Weights of a small GPT-style language model, trained from scratch on English Wikipedia: 4.49M parameters.
Each number is 128 + 32 x the weight over its row's rms, rounded and kept within 0 to 255. Layers, rows and columns count from 0. The size above them is the row's rms in percent of the matrix's.

# layer 3 attention query, 128x128, rms 0.0423, rows 93-119, columns 0-127
size [ 66  81  87  86  77  87  76  74  72  72  72  95  84  83  85  79 102  88  87  74  82  86  86 101  82  80  89]
[[164 117 145  76 157  35 106 175 144 127 123  54 103 154 115 152 114 121  61 218  92 143 129 121 172 138 126 126 164 108 197 167  90 132 137 138 102 118  67 102 126  92  92 129 116 108 127 116 196 108  99 130  89 181 144 123 122 186  81 140 150  85 170  96 182 130 103 128 167 125 147 108 134  38 123 142  86 107 104 128 117 104  56 125 106 124 155 150 129 153 139 144  92 120 122 158 142 172 148 143 131  99 147 136  84  98 158 158 163 127  87 154 147 126 129 112 145 101 151 123 137 145 147  84  65 146 165 110]
 [167  71 113  83 124 167 161 115 117 136  90 141 115  44 158 118 177 112 154  95 161 143 128 101 132 131  75 130 108 116 142 127 111 174 169 155 127 211  95 163 194  90 133 141 138 108 113 125 139  95 114 135 107 116  77 124 133  91 140  89 106 139 105 104 148  63 133 138 181 158 154  92 118 142 141 110 203 153 166 165 136 139  90  65 123 191  78 143 158 158 134 127  60 100 137 108 124 153 153 134 102 183 145 137  85 149  86 130 131 152 134 148 156  96 164 164 169  60 122 124 111  84  97 137 150 105 191 167]
 [133 136 122 159 101 122 111 158 151 119  77 148 135 111 171 113  94 146 190 153 169 101 120 113 109 131 117 141 201 131 149 127 127 170 177 109 153 169 149 135  63 111  92 119 113 180 156 121 177 142 144 121  88 177  48 144 114 144 145 104 118  97 149 132 151 116 129 111  81 160 166 122 151  58 134 109 126 152  84  99 126 133 176 148  96 124 155 127 197 150  81 181 136 102 157  50 122 139 109  76 140 142 141 115 133 146 124  75 138 127  91  81 125 140 137 161 136 115 203  96 154 134 191 130 117 233 119 166]
 [ 76  93 116 135 124 137 160 145 150 179 129 118 100  85 155 105 176 157 138 174 137 126  75 122  84 121 129 123 123 178 141 120 106  68 127  87 161 173 122 108 110 150 130  89 115 119 126 156 156  34 142 157 129 149  74  71 188 154  96 126 123 121 165 137 129 164 148 111  79 107  50 158 146 145 100 105 181 109 154 112 143  77 118  64 107 112 179  91 165 157 102 157 133 156 138 159 103 140 154  76 180 103  97 163 107 165 151 173 188 121  80 106  92 149 112 183 137  96 136  85 140 124 130 155 133  74 100 146]
 [128 121  94  44  89 123 161 138  75  84 113 135  55 169  85 140 173  96 118 115 158  91  51 124 184 133 121 141  60 136  55 163 112 103 174 133 144  97 151 130 109  67 118 155 132  93 152 138 149 100 125 120 165 156 117 119 146 210 134 136 155 123 141 145 145 140  96 116  96 122 132 166 182 123  91 106 134 138 135 123 121 148 136 129 166 128 130 100 104 104 103 118 192 101 103  84  74 204 159 117 181 134 133 178 157 176 105 106 163 145 123 125 147  93 101 146  90 142 109 103 132 157 157  45 124 126 139 147]
 [142 136 110 109 101 137 208 131 112  51 115 130  63 122 174 101 190 159 140 158 107 189  98 121 114 136 144 150 132  99 127 137  83 112  97 123  96 156 133 170 139  98 135 143 152 132 174 143  98 150  87 117 147  78 107 104 139  88 137 113 127 169 158 152 157  88 114 133 151 167 113 158 101 134 120 193 150 104 246 109 155 176 106  82 136 115  89 140 159 126  98 126 100 117 152 122 100 150 126 145  87 128 194 130 149 179 152 158 185  88  72 160  85 137 122 126 130 114  59 130 111 162  84 108  95 139 178 121]
 [164 142 175 174  99  71 122 126 110 109 143 134  90 119 194 204 132 120 115 160 153 161 152 128 116 153 156 124  93 139 146 127 171 121 121 176 100 114 180 155 127  84 154 122 163  95 136  87  81 119 167 146  99 166 152 140 118  88  59 169 104 128  72 125 118 161 142  72 136 125 129 179 160 143 112 113 127 175 121 119 141 173  87 106 105  86 158 171  75  65 118 162 147 147 150 122 181 104 116 192 153  59 169 147 159 121 147  94 110 135 177 139 128  98  76 174 116 116  84 117  93  85  78 114 161 163 151 140]
 [ 90 139 107 157 144 138 140 154 159 195 120  93 148  95 121 136 169 120 181 158  97 139  47 175 126 151  87 110  70 170 123 165 157 156 119 110 111 158 138 136  83 154  46  73 188 177  91 138 112 180  63 124 131 127 164 118  70 114 133 135 129 114  99 105 114 128 162 142 132 137 132 125  89  86 103 178 169 153 137  99 122 114 106 135 116 161  89 110 150 137  86 118 130  82 155 125 131 171 121 137 107 189 127 102  94 187  78 171 115 155 167 117 154 130  55  81 110  92 126 107 175 135 202 124 119 132 144 125]
 [127 156 123 137 154 103 131  70 131 111  94 142 104 135 101  71  81 157  89 115 127 147 174 130 125 147 192 114 106  78  73 157 140 107 153 179 151  95 161  90 120 146 173  93 131 136 121 158  84 214 132 164  93 149 127 143 126 153 120 143 138  86 149  99  88 194 109 101 110 153 155 142  99 178 192 107  73 129 100 150 110 129 143 176 140  60 172  71 125  96 154 132 114 111 118  85 121 178 100  91 128 208 114 136 129 157 150 167  95 137 148 128 140 138 155  82  81 118  96 137 144 137 145 134 102 124 214  79]
 [ 93 194 113 116 130 143  87 133  79 156 154 141 162 117 135  88 172 155 182  77  95 116 133 106 117 110  97 128 128 157 177 171 100 127 153 162  99 149 128 115 121 111 130 117 149  74 135  99 152 117 121 167 170 112 101 120 124 103 117 145  51 161  92 150  97 109 103 150  86  85 226 127 150  79 112 126  89 176 164  98 148 135 105 126 135  47 104 132 111 140 193 136  92 125 103  90 111 151  80 118 120 154 113 123 110  83  45 117 153 109 147 125  82  82 135 150 124  48 142 213 114 157 135 120 124 118 118 114]
 [128 137 168 105 179  93  77 113 138 117 136  69 141 162 138 151 136 213  89 173 150 120 137  91  68 148 152  93 121  96 165 188 147  68 141 157 152 114 156 144 144 136  42  55 164  52 158  81 133 107 135  94 149  94 140 136 159 126 161  86 128 124 151 141 103 126 171 113 165 140  94  80 164 121 139  75  90 160 106 146  85 127 134 143  90 139 139  83 137 116 133 131 167 127  79  94 135  87 145  91 108 204 181 139 130 131 113 147 131 174 116 137 138 124 157 158 174 178 126 105 124 148 115 149 129 191 127 144]
 [116 109  90 134 129 133 208 150  88  99 141  65 107  83 152  90 148 147 133 137 154 129 134  84  51 120 131 164 152 127 101 126  76 198 123 157 118 175 223 157 100 107 135 145 107 146 144 123 153  64 102 170 162 121 105 157  99 118 173 117 144 149 147 115 142 145  80 134  80 162 115 138 170 142 133 141 144 139  85 145 155 155  87 101 107 120 102 169 183 148  93 148  89 107 143 144 112 139 143  44 167 124 113  83 121 158 105 140 161  53  80 101 140 137 146  66 142  98 121 153 100 186 127  83 159 132 122 123]
 [147 147  58 104 164 158 138 128 121 159 119 129 133 145  88 160 102 148 123  64 159 136 144 132  93 124 137 137 146 171 130  86 185 128 111 110 162 166  37 137 125 100 170 110 101 128 149  88 120  78 133  90  81  95 112 155 167 173  88 149 102  90  70 130 118 129 208 167 163  96 124 116 136 113 115 144 131 123 199 126 128 101  62 146 179 113 174 120  75 100 146 113 138 152 104 129 189 106 161 155 128 127 147 121  90 178 135 149  69 169 162 143 163 144  88  64  61 162 107 109 115 118  94 139 139 115 172 129]
 [115 107 132 115 118 178 180  96 123 149 134 134 161 137 197  96  91 124 105 100 155 173  83 152  91 134 180  63 171  98 114  97 155 185 143 142 134 148  73 166 105  95  96 143 117 157  76  65 130 165 124 125  95 141 118  88 118 112 157  87 171 174 131 101 150 139 131 110 138 125 109 195 181  99  97 147 149 184 119 103 129 136 105 156 141 156 107 136 119 148  84 126 194 153 143 132 123 118 124 149  82 134  79 128 159  72 140 129 127  82  92 128  89 184 121 120  76  91 132  42 133  94 123  98  46  99 144 119]
 [177 111 110 145 143 164 133 141 176 120 160 138 191 119 150  68 157 121 146 192 172  83 168 124 151  93 123 165 150 154 147  86 125  89 119 112 149 146 162 153 119  90 150 112  91 129 106 161 118  45 120 116  82 145  68 122 150  91 150 151 163 141  96 107 165 149  94 193 108 129 147 177 122 109 131 114  82 108  88 117 133 114 123 100  84 114 112  83  54 164 147 172 125  65 115 151 108 123 109 117 133 157 166 110 117 100  60 139 101 150 185 133 150 136 161  76 147  99 224 138 128  85 147 133 140 121  93 177]
 [135  94 159 103 126 142  90 135 133  79 140  97 103 121 192 115  99 131 143 109  85 107  52 126  83 120  85 147  98 171 150 126 152 149 100 153 168 152  68 104 133 137  50 105 174 103 146 144 149 148 116 147 122 184 124 114 137 119 145 103  93 154 164 111 109  77 161 131 137 180 105 166 151 139 132 128 135 128 168 155 103 133 115 160 141 144 117 134  77 107  92  73  80 167 105 193 121  68  68 160  72 106 186  92 115 101 128 139 180 165 118 180 149 166 115 162 160 116 186 146 170 160  72 142  96  81 147 102]
 [ 93 100 116 125 140 133 124 179 101 121 117 129 150 135 154  63 163 176 105 152  96 133 176  91  80 194 114 101  70  58 124  94  88 147 147 117 101 138 169 109  99  70 146 136  95 124 123  72  97  77 141 137 159 115 110  66 146  70 146 131  96 114 129 121 145 141  71 176 123 126 142 131 160  86 108 102  97 109  53 140 164 177 167 141  63 108 114 178 178 179 138 206 146 133 147  96 116 115 105 181 127 146 115 130 153 124  66  84 151 101 116  99 108 139 120 133  99 132 129 143 144 137 126 121 197 137 138 174]
 [188 109 149 122 131 110 125  99 117 126 136 139 147 151 144 147  64 115 136 206 156 138 171 146 196  99 144 114 121 169 138  77 150  76 106 116 169 115 165 129 113 140  59 139 137 115  84  90  77 127 106  84 108 144 160 108 110 170  97 161 150 130 118 177 101 123 149  80 145 137  91 130  94 119 105 158 118 170 176 138 176  91  54 114 184 114 115  86 150  58 131 118 131  84 153 169 147 142 147 148 174 106 106 204 108 103 144 174 141 154 139  96 133 153 140 179  79 159 171  73 151 131 107 151 158  68 145 119]
 [141  97 161 189  97 113 165 133  91 111 144  95 136  91 214 108 192 159 148 131 131 105 137 106 123 120 161 117 150  57  94  84  89 152 134 135 167 108 188 145 126 140 168 177 128 124 107 151 149  84 187 141 167 121 133 154  67 119 127 141  87 157 209 157 131 109 125 156 154 151 180 128 131  46 130 102 112 101 140 122 133 178 139 113 175 104 161 132 121 188  93 192 144 110 130 156 138  87 138  98  86 199 132 142  64 101  92 120 144 125  77 119  98  94 131 157 144 120 126 128 114 159 140 121 130 185 134  94]
 [124 149 106 217 148 102 133 106  97 162 112 134  74 160 105 142 144 185  78  88  99 148 110 106 150  86 124 142 106 172 146 134  72 114 131  89 165 161 165 141 129 108 133 126 120 146  77 139 150 127  84 136 140 116  65 138 114 178 118 189 129 109 170 119 155 119 142 103 151 179  96 139 182 165 138 162 134 102 128 163 193  85  97 131 182 212 163 164 110 107 141 109  99 154 121 182 104 159 127 126 139  60 139 138 116 118 114 143 183 130  97 158  54 190  82  99 157 146 116 152 153  94 134  77 101 122 117 105]
 [112 108  82  95 121  76 185 186 141 185 111 148  90 113 174 117 176 124 140 111 108 156 119  84 126 162 160  85 110 130 128 129 107  98 110 102 153 133 128  82 128 110  73 147 105 182 183 160 159 123 151 163  99 148 117 116 142 123  47  98 154 131 123 128 101 125 154  81 178 117 149 173 158 129  93 110 144 128 136 152  91 109 128  84 133 147 209  95  91 133 147 169  92 170 164 111 179 131 160 109 131 172 130 145 153 173 120  99 135 107 110  94 173 170 134  86 119 154  56 185 158 103 139  93 138  62  69  94]
 [ 98 167 147 148 151 147 153  94 205 148 119 140  70 123 121 138 192  61 191 112  74 131  67  62  87 141 119 138 151 143 163 142 164 119 118 110 135 127 133 168 146 120 154 113  62 162  90 115 128 149 125  93 118  92  90 140 142 104 120 127  89 111  92 149 160 191 126 106 178 129  78 157 104 101  98 128 164  60 172 147 104 151 146 162 126  97 145 167 126 142  83  68 171 154  98 126  85 149 168  56 154 141 131 154  96 129 144  88 132  99  85  81  90 139 125  92 128 144 166 165 111 143 108 139 122  75 143 166]
 [136 125 149  82 132 140 214  94  81 172 164 130 109 112 134 193 154 119 164 100 130  68 105 142 167 150 107 126 158 176 107 135 184 106  72 131  87 109 112  81  72 106 103 149 111 141 143 157 118 136 119 146 103 145 123 195 182 149 103 130 177 113 116 139 152  68 145 156 164 110 118 120 156 139  92 114 151 115 179 111  75  90 125 103 170  94 149  96 127  50 130  92 176 137 136 121  94 114 130 174 117 140 157 186 103 126 130 181 121 141 118 124  83  92 167 157 151  76 192  92 158  87 130 156 101  72 129 141]
 [111  88  75 133 129 187 107 153 197 128  80 100  74  93 121 114 142 157 134 163 132 110  98  99 107 131  91 151 170 172 155 106 177 159  80 112 133 140 165 141 161  79 181 117 132 112 162 149 128  85  73 123 183 112  81 108 143 144 108 104 189 106 176  79 139 145  97 111 107 168  81 131 151  89 119 183 126  88 134 152 143 159 113 144 125 172 104 209 138 175  82 163 147 150 158  96  81 141 111  92 103 155  90 133  95 122  92 162 189  74  76 126 106 135 181 128 129 100 114 134 181 142 152 113 118 133 114 150]
 [147 113 194 166 169 151 154 136 131  82 103 120 155 106  92 138 154 145 127 197 112 201 152 135 102 178 135  85  74  74 124  82 122 140 116  83 129 114 103 161 177 109 135 109 107 153 154  92 103 130 168 161 151 135  75 133 129  92 108 116 150  89 187 115 191 143  48 157  99 105 176 126 168 111 118 103  95 161  89 173 102 146 127 123 158 127 122 159 120 108 183 127 120 121  81 166 111 116 163  82 141 107 152 142  80 130 115 104 137  90 143 106 170  89  97 112 171 135 123  97  75 109 148 101 205 138 197 105]
 [171 114 150 118 129 143 161 186  76 142 104 195 149 144 132 108 132 144 119 160  85 183 110 106  97 123  99  97 130 105  94 150  88 128 141 101 174 119 132 120 179 167 102 159  97  86 137  78 159  47 168  98 178 126 141  96 109  84 173  82 118  82 168  96 142 111  64  87 136 183 156 189 110  96 146 110 136 107 140 108 188 146 133 125  73 136 137 157 137 138 121 154 126 150 120  66 109 130 104 176 138 188 105  57 118 143 162 103 131 129 126  88 150 131  84 131 140 153 170 170 133 160 119  53 134 118 168 149]
 [125 126 119 108  62 166 123 142 187 119 123  73 116 108 111 113 153 181 150 127 121 145  49 139  72 105 171 154 175 125 131 175  86 149 151 121 112 182 165 135 164 102 108 125 134 156 130 141 148  65 126 180 158 134  40  95 153 111 148 104 121 148 141 149 167 121  89 104 136 150 143  96 160 113  78 107 147 125 155 136  95 144 119 159 134 172  96 185 176 145  40 133 107 125 173  83  56 150 132  76  80 184 118 112 107 114 100 122 151  86 103 163  70 162 130 135  83 114 131 137 156 147 154 158 160 134 124 112]]
# layer 3 attention key, 128x128, rms 0.0418, rows 93-119, columns 0-127
size [ 73  80  87  83  77  89  88  75  71  80  77  99  80  85  89  78 101  85  85  77  85  83  90 116  80  72  91]
[[103  51  79 203  74 202 124 145 153 142 138 140 125 125 155  85 119  78 119  50 180 106 165 170  83 162 157 135 129 148 132 101 125 153 106 139 162  90 170 131 146 164 138  95 110 138 140 139  91 182 139 180 138 143 139  89 150 127 158  62 143 167 136 119 104 132 120 120 100 119 140 173 127 128 100 125 124  98 154 113 169 131 187 103 135 110 134 179 138 164 121 109 111 175 153 115  87 145  72 100 118 128  57  90  87  85 103 101  65 100 149 121 156 138 108 113 151 176 129 139 126 120 143 160 101  93 108  44]
 [ 88 178 121 196 105 129  77 132 156 132 127  88 125 200 163 119 108 152 122  99 146 148 116 138 113 173 146 133 138 136 149  44 130 110 135 109 152 103 154  66  55 128  70 121 118 164  91 158  91 139 150 144 141 108 168 162 129 184 159 112 156 115 144 164 112 137 109 153  80 146  64 131 125 112 177 117  93 136  93 116 127 109 150 155 149 139 137 109 102 116 102 145 184 152 131 110 127 104  92 158 116 127 124 161 170 119 182 119 194  38 115 110  86 207 131 111 138 159 123 162 113 165 171 158 167 128  53 106]
 [107  96 113 139 131  94 137 120 112 135 152  81 125  91 131 122 157 160  86 119 147 119 105 126 114 160  88 132  75  73 101 132 103 110 100 194 106 102 146 163 216 149 140 185 121  96 140 106  58 189  93 175 171  68 152 109 187 118 111 134 149 139 172 167 149 141  76 155 176 135 115 157 109 124 124 157 116 125 104 161 184 147 124 169 180 121 164 103  77 105 160 144 123 132 135 146 118 161 148 132 152 158  93 111 148  69  97 141  89 106 168 171 150 115 119  77 120 132  69 167  90 159 127 171 156  86 151  56]
 [116 161  84 106 141 138 104 163 136 101  93 114 131 132 131 113  92 162 137 163  64 140 138 104  96  96 130 144 176  75 104 140 149 201 125  99 129 136 139 124 181 120 137 150 168 192 160  72  83 116 108 124 167  88 123 130  66 113 177 106 102 174  74 104 134 140  74 111 146 148 107 115 103  79 128 124  98  99 110  91 138 183 115 174 139 156 106 191 152 162  76 158 130 132 112 107 111 141 119 155  63 167 125 109 134 145  84  48 118 107  85 127 126 127 138  92  82 183 106 159 117 180 163 127 103 209 166 128]
 [121 145 105 190 107 158  74 105 149 122 159  91 186 127 177 114  92 144 104 163 119 136 185 123  72 102  73 133 179 109 119 146 126 162 100  91 145 108 187 158 172 151  97 109 126 156 164 165 135 148 143 139  67 102 153 128  96 119 155 108 118 149 109 114 117 121 116  87 193 156 148 149  93 142 137 156 141 127 129 159 110 167  91 134 156 189  93 115 123 158 136 127 115 122 152 145 127  50  89 195  95 108 203 104  99 126 169 182 113  93  94 131 153 169 181 138 121  76 122 125 121 168 121 226 100 123 104 130]
 [ 98 128 145 189 167 144  71 146 129 150 101 118 193  98 177  90 122 174  94 129  77  75 121 117 104 103  94 144 138 117 144 125 106 139 140 138 153 120 146  76 155 103 169 128 134 130 110 158 111  78 117 131 146 144 149 129  81 126 132 124  90 134  80 117  84 171 102 122 118 168 140 128 199  81 151 109 112 184  24 105 129  92  92 150 104 146  91 157 138 148 181 185 140 198 142 146 109 110 126  84  98 143  83  70 112 140 132  69 114 126 106  49 147 188 124 132 162 189 133 151 122 114 152 110 136 144  96 126]
 [102 136 172 107 185 127 225 123 118 113 152  86 129  90  63 106  96  94 171  89 109 111 134  70 146 151 138 137 125 143 107 141 136 169  66 122 121 127  89 114 110 155 103 182  62  89 155 150 162 170  95 106 108  85 179 119 162 157 161 162 138 154 112 116 162 154 187 179 119 130 112 140 141 108 170 111 179 100 143 111 106  79 105 101 172 145 132 117 170 181 102  58 113 121 158 158  69 109 152 112 156 158 115 139  58 135 171 173 135 118  75  87 131 117 137 144 162 156 166 120 105 114 151 126 107 124  95 148]
 [217  98 153 130 105 140 132  93 153  57  87 190 126 141 156 128 118 151 127 116 151 125 131  95 103 121 119 138 196 121 153 147  61  89 104 142 168 133 135 195 140  82 198 161 112 111 124 137 114  75 141 111 163 113  41 122 177 143 113  93 128 143 164 175 140 108 118 112  95 166 120 143 158 115 147 116 137  92 122 153 131 140 118 114 187 124 176 148 115 109 113  92 154 195 123 102 115 147 173 112 121  75  98 121 163 108 169  59 141  53  96  94  88 165 174 130 147 129 100 149  97 157 124 125 144 114  82 158]
 [179  68 168 125 140 141  91 113 125 130 150 125 210 143  71 172 163 130 163 138 109 143 135 136 140 151  41 153 149 130 112 135 118 122 133 155  91 137  78 192 134 120  90 176 123 179 176  98 155  93 167 136 131  88 174 137 180 122 121 121 168 144 142 128 171 123 184 124 158 100 130 143 137  88 124 151 146 146 123 130 106 138 111 128 176 148 140 177  93  75 111 102 132 132 133 154 163 173 118 118 200  89 176 132  66 131 136 116 129 189 117 169 176 138 136 156 151 104  95  92 107  79 124 162 164 129  30 136]
 [136 117 179 128 144 131  95 132 134  90 120 224 140 136  86 160 120  90 100 160 164 135 101 113 201  73 138 145 108 128  97  91 141 161  90  97 129  87 110 104 132 129 134 142 105 175  80 125  90 157 128  96  94 178 117  93 120 170 110 131 165  71 130 161 124 107 139 141 181  84  90 106 100 153 134  89 155 102  57 156 146 201 154 144 146 193 149 123 125 118 147 180 158  93 112 119 148  82 143 169 135 152 189  61 156 172 175 131 128 130 173 137 150 164 104 172  94 189 107 124 137  93 152 143 115 150 142 157]
 [155 157 153 168 110 126 182  99 141 175  88 126 141 134 135 128 119  61 110  55  78 115 130 246 175 112 112 144 117 117  98  84 143 137 147  98 108  76 119 136 107 149 183 154 121 156 109 140  71  82  90 145  97 142 154 126 147 144 150 148  92 149  88  96 171 142 114 127 119  98 130 175 101 132 126 136 159  94 127 127 135 147 102  85 139 123 106  93  87 134 127  69  80  85 137 148 125 193 138 163 153  84  93 195 124 114 139 138  78 120 171 117  98 154 112 161  97  55 152 153 189 106 145 128 158 112  77 134]
 [128  89 118 179 126  88  90 139 145 126 132 155 174 183 130 104 115 178 118 126  63 102 131 127 105 121 117 112 151  44  71 175 141  64 126  87 128  97  95  89 160 105 120 164 178 101 156 107  79 141 203 134  71 112 160 140 157 129 131 159  73 120 140 161  63 129  98 123 119 135 170 113 146 107 132 127  42 143  96 134 167 171 184 150  98 149 112 132  99 142 154 155 116 127 134  85 137 140  87 142 136 164  86  94 134 130 152  80 114  81 172 103 112 147  83 111 156 181  88  94  99 149 125 166 158 174 121 122]
 [ 65  91 200 106 176 127 147 110 108 125 132 137  92 146 163 135 143  65  97 161  92 148  69 128 198 132 104 102 143 161 174 185 129 136 114 138 127 157 162 115 105 169  97 162 151 138  81 158 172 169 108 150 138 159 146 111 122  76 179 105 151 133 116 137 111 161 152 112 124 113  89 162 162 161 125 108  96 135 141 141 146  94 168  87 139 152 115 190 154 145  87  80 114 121 174 179 142 110 121 119  93 150 111 157 164 122  86 144 186 137 123 145 113 129 202 203 150  78 109 105 167 121 163  98  82  89  70 161]
 [131 144  80 175 137 137  55 172 125  94 121 115  54  96  96 137 164 146 124 220  84  98 131 144 160 143 102 155 128 169 159 175  71 129 117 108 127 116 232 116 154 128 126 139 108  85 167 153 116  72 135 159 153 133 104 150 134 128 118 104 163  89 130 105 166 159 130 130  94 116 157  55 122 135 176 161 120 106  91 119 130 135 134  85 120  89 151 145  91 134 132 176  95 145 119 126 137 136 169 117 190 155 178 172  75 177 142  86 153  87 130  94 136 110 113 106 157 173 131 195 109 177 124 147 157 116 135 144]
 [ 71 151 150 103 130 137  75 166 107 124 119 125  85 152  87 143 114 110 118  24 115 175 132 127  91 190 132  84 104  88  99 133  95 114 134 181 127  88 137 123 121 164 123 110 126 118 138  84 111 116 158 148 164 111 140 124  98 132 100  62  85  81 133 155  66 116 156  91 148 111  87  97  91 187 101 108 129 140 145 165 186 141 152 167 142  93 157  90 215 121 170 150  86 193 113 102 156 104 129 177 162 135 122 158 169 110 176 135 148 107 181 139 106 108  91 124  85 145 105 142 113 156 135 153 146 160 135  70]
 [138 132 147 173 111 164 129 115 160 189 108 149  75 128  90  80 130  91 125  97 154 176 125 120 129  91 193 113 146 150 108 155  94 124 113  80 117 133 189 127  97 152 189 138 132 132  74 150 103  73 117 141 121 101 130 156 114 141 116 136 168 125 110 135 145 156  98 144 131 117 137 145  95 154  64 111 117 113 119  75 148  98 152  84  80 116 133 148 208 160 165 184 136 129 181 109  80 176 150  77 154 144  69 116 185 105 115  92 128  62  74 124 113 146 129 187 114 164 100 146 102  90 152  77 194 152 102  96]
 [132 168 154 142 155  91  97 117  49 135 136 189 147 154 112 137 138  74 123 107 120  79 178 177 178  85 133  66 120  56  99 105 121  89 155 109 148  61 118  92 151 138 134 134 130 124 126  95 135 165 133 103  75 116 173 173 129 119 103 106 124 107  78 170 110 136 155 141 135  87 184  95 112 113 167 101 107 120 136  82 165 148 140 154 157 137 156  57  74 127 172 117 139 118  93 127 190  98 131 165 133 172 127 128 101 129 192  76  85 140 190 157 169 102  77 123 134 142 108 114  97 143 166 137 119 102 177 112]
 [ 99 156 121 129 216 144 156 101 161 151 138 100 152  97 124 174 198 129 124 116  91 122  68 101 101  87  77 157 167 118 152 184 139 167  85 134  84 139 108 118  94 121 158  77 114 141 142 171 154 107 130 154 128 118  70 155 126 126 165 148 142 109 101  63 143 147 175 138 107 176 154  86 156 147  98  89 197  88 120 150  54 178 167 103  74 146 146 158 151 169  86 107  88 176 130 111  92 145 101 131  67 121 135 128 144 137 127 132 157 114  76 153  87 114 114  65 139 106 145 151 159 116 141 136  70 142 116 131]
 [113 144 138 151 159  94  77 132 119 139 124 181 151 168 140 123  93 170 120 124 100  98 111 143 118 153 146 113  59  89  99 159 149  94 112 122 116  81  79 114 109 133 117 113 133  88 188  91  74 229 129 114 130 117  90 106 126 129 140 146 133 155  86 122 164 142 132 144 129 115  86 147  97 175 151  90 125 134  85  96 117 140 142 176  76 125 120 109 155 105 190 123 127 200 105 142 119 103 151 166 168 103  97 121 148 136 175  93  60 116 184 160 197 136 133 142  92 146 162 210 113 130 164 136 208  99 133 163]
 [105  64 122  66 119 201 130  75 169 101 114 101 170  87 158  77 154 104 212 184 176 155 121 146 100 128 154 192 188 150 121 132 157 116 105 137 118 153 146  75 141 136  89 125 146 139 122 121 145 104 141 102 143 163 107 122 151  56 139  85 161 129  72  83 159 188  85 108 148 150 179 106 100  80  84 163 143 161  88 125  96 139 139 139  65  88 124 113 153 168 138 138 136 127 120  72  83 108 104 141 140 169 131 131 141 138 131 112 135  96 100 116 114  97 191 154  89 171 127 153 157 133  90 115 119 105  99 113]
 [108  73  72  86 166 167 115 143 159 142 101 142  78 167 147  79 128 154 153 129 175 147 194 142 129 141 152 122 143 120 108  93 146 161 117 171 108 183 118 189 130 142 161 124 163 140 117 140 167 174 118 116 147  75 108  98 105  60 162 124 116 160 129  59 156 120 116 113  44 161 181 122  84  66 140 113 115  83 115  80 152  77 142 154 159 161 126 153 108  87  81  83 131 147 175 179  82  98 147  93 137 121 151 156 101 121 136 133 129 140  78 100 131 162 162 122 147  80 105  97 127 143 196 106 133 142 171 121]
 [ 94  83  49  82 142 171 170 153  66  57 107  93 158 133 131 114 131 178 110 196 112  99 162 143 101  76 126 121 120 153 132 103 104 122 121  93  95 151  85 145 164 120 129 136 146 101 203  95 125  62 170 174 159 118 172 105  58 139 131 105 165 131 177 112 101 106 127 147 118 149  95 116 168 172 132 130 104 117 119 111 148 146 100 144 121 163 116  94 131 134 156 212 109 128 163 116 162  60 137 165 112  91  82 126 144 120 111 133 146 122 114 104 132 154 136 139  75 106 103 162 135 180 160  43 111 139 121 100]
 [ 56 150 104 100  77 173  82 182 191 124  98  69  82 131 139 103 152 113 140 114 135 143  43 111  98 117 126 168 177 118 199 122  90 156 122 111 186 172 117 126 178 108 135 126 133 167  87 164 117  98 101 109 152 112 128 100  91 205 134 121 117 133 110 139 161 131 120 103 129 164 112 134  98 164 164 157 149 123 160 157 146 118 121 119 112 188  87 152 171 204  90 124 111 167 134 178 107 141 138  82  85 153 132 117 148  97 109 121 202 117  71 134 162 153 131 102 101  77 102 127 112 136  75 125 117 112 101 122]
 [ 99 141 100 114  95 104 145 161  81  97 139 138 194 124 134  90 196 160 119 146 145 141 149 138  73 137 162 127 144  50 104 143  66 146 154 140 137 125 200 115 164 168 132 159 133 158 118 100 127  55 220 162 137 113 121 132 134  91 188 121  86 174 155 173 126 126  57 110 142 124 165 148 129 112 129 114 102 157  93 124 176 146 180 100 114 129 146 147 148 146 174 189 119 140  98 112 116  99 117 137 152 136 123  63 132 155 142  69 153  93 137 124 101 185 112 109 159 177 133 166 119 176 136  99 165 174 148  97]
 [106 144  89 119 118 128  91 138 126 126 127 127 109 122 202 109 103  84 143  52 125 102 162 135 152 141 129 157 163 116 113 128 142 109 165  85 142  78 114  66  68 133 114 112 103  92 124 121 160 175  86 113  62 137 207 122 134 173 155 141  86 136 128 122  71 142 180 173 188 152 132 132 122 131 144 117 114  67 132  87 146  67 147 103 116 174 176 137 113 175 140  94 116 171 153 119 159 140 111 198 148 122 110 148 119 108 190 102 106 205 133 163  91 146 134 105  75 163 167 148 162 107 118 132  97  92  72 134]
 [ 92 193 122 126 117 108 112  80 105 126  99 142 143 125 141 131 136 107 109 146 126  84 188 169 189 122 199  80 117  54 130  88 154 110 146 156  85  73  84 178 116 117 160 106 155 166 157 133  96 161 158 104  81 167 160 154 136  96  72 130  95  87 131 158  97 197 148 168 118  74 170  79 207 148 110 114 148 134  94  91  88 126 105 101 154 161 152 115 155 106 138 163 124  93 136 173 143 115 150 139 102  81 159 118 166 142  99 139  75 114  97  92 105 118 169 109 132 159 113  96 121 143 159 182 120  97 135 169]
 [125  73 112 220 122 114 100 119 122  79  92 151 154 127 154 112 142 184  80 160 155 150 170 138  81 126  90 115 115 104  94  83 121  67 165 141 180  76 161 157 194 131 172 124 133 139 131 110 129 119  83 129 142 136 167 118 138 129 181 113 126 128 163 137 111 157  69 141 184 123 146 146  90 105 165 188 111  71  67 134 166 153 173 142 101 140 136 153 138 177 163 206 148 108  99  97 130 155 113 132 163 126 153 132 147 147 129  80 164  70  91 112 130 155 140 104 158 116  99 163 126 162 157 100 120 207 134 128]]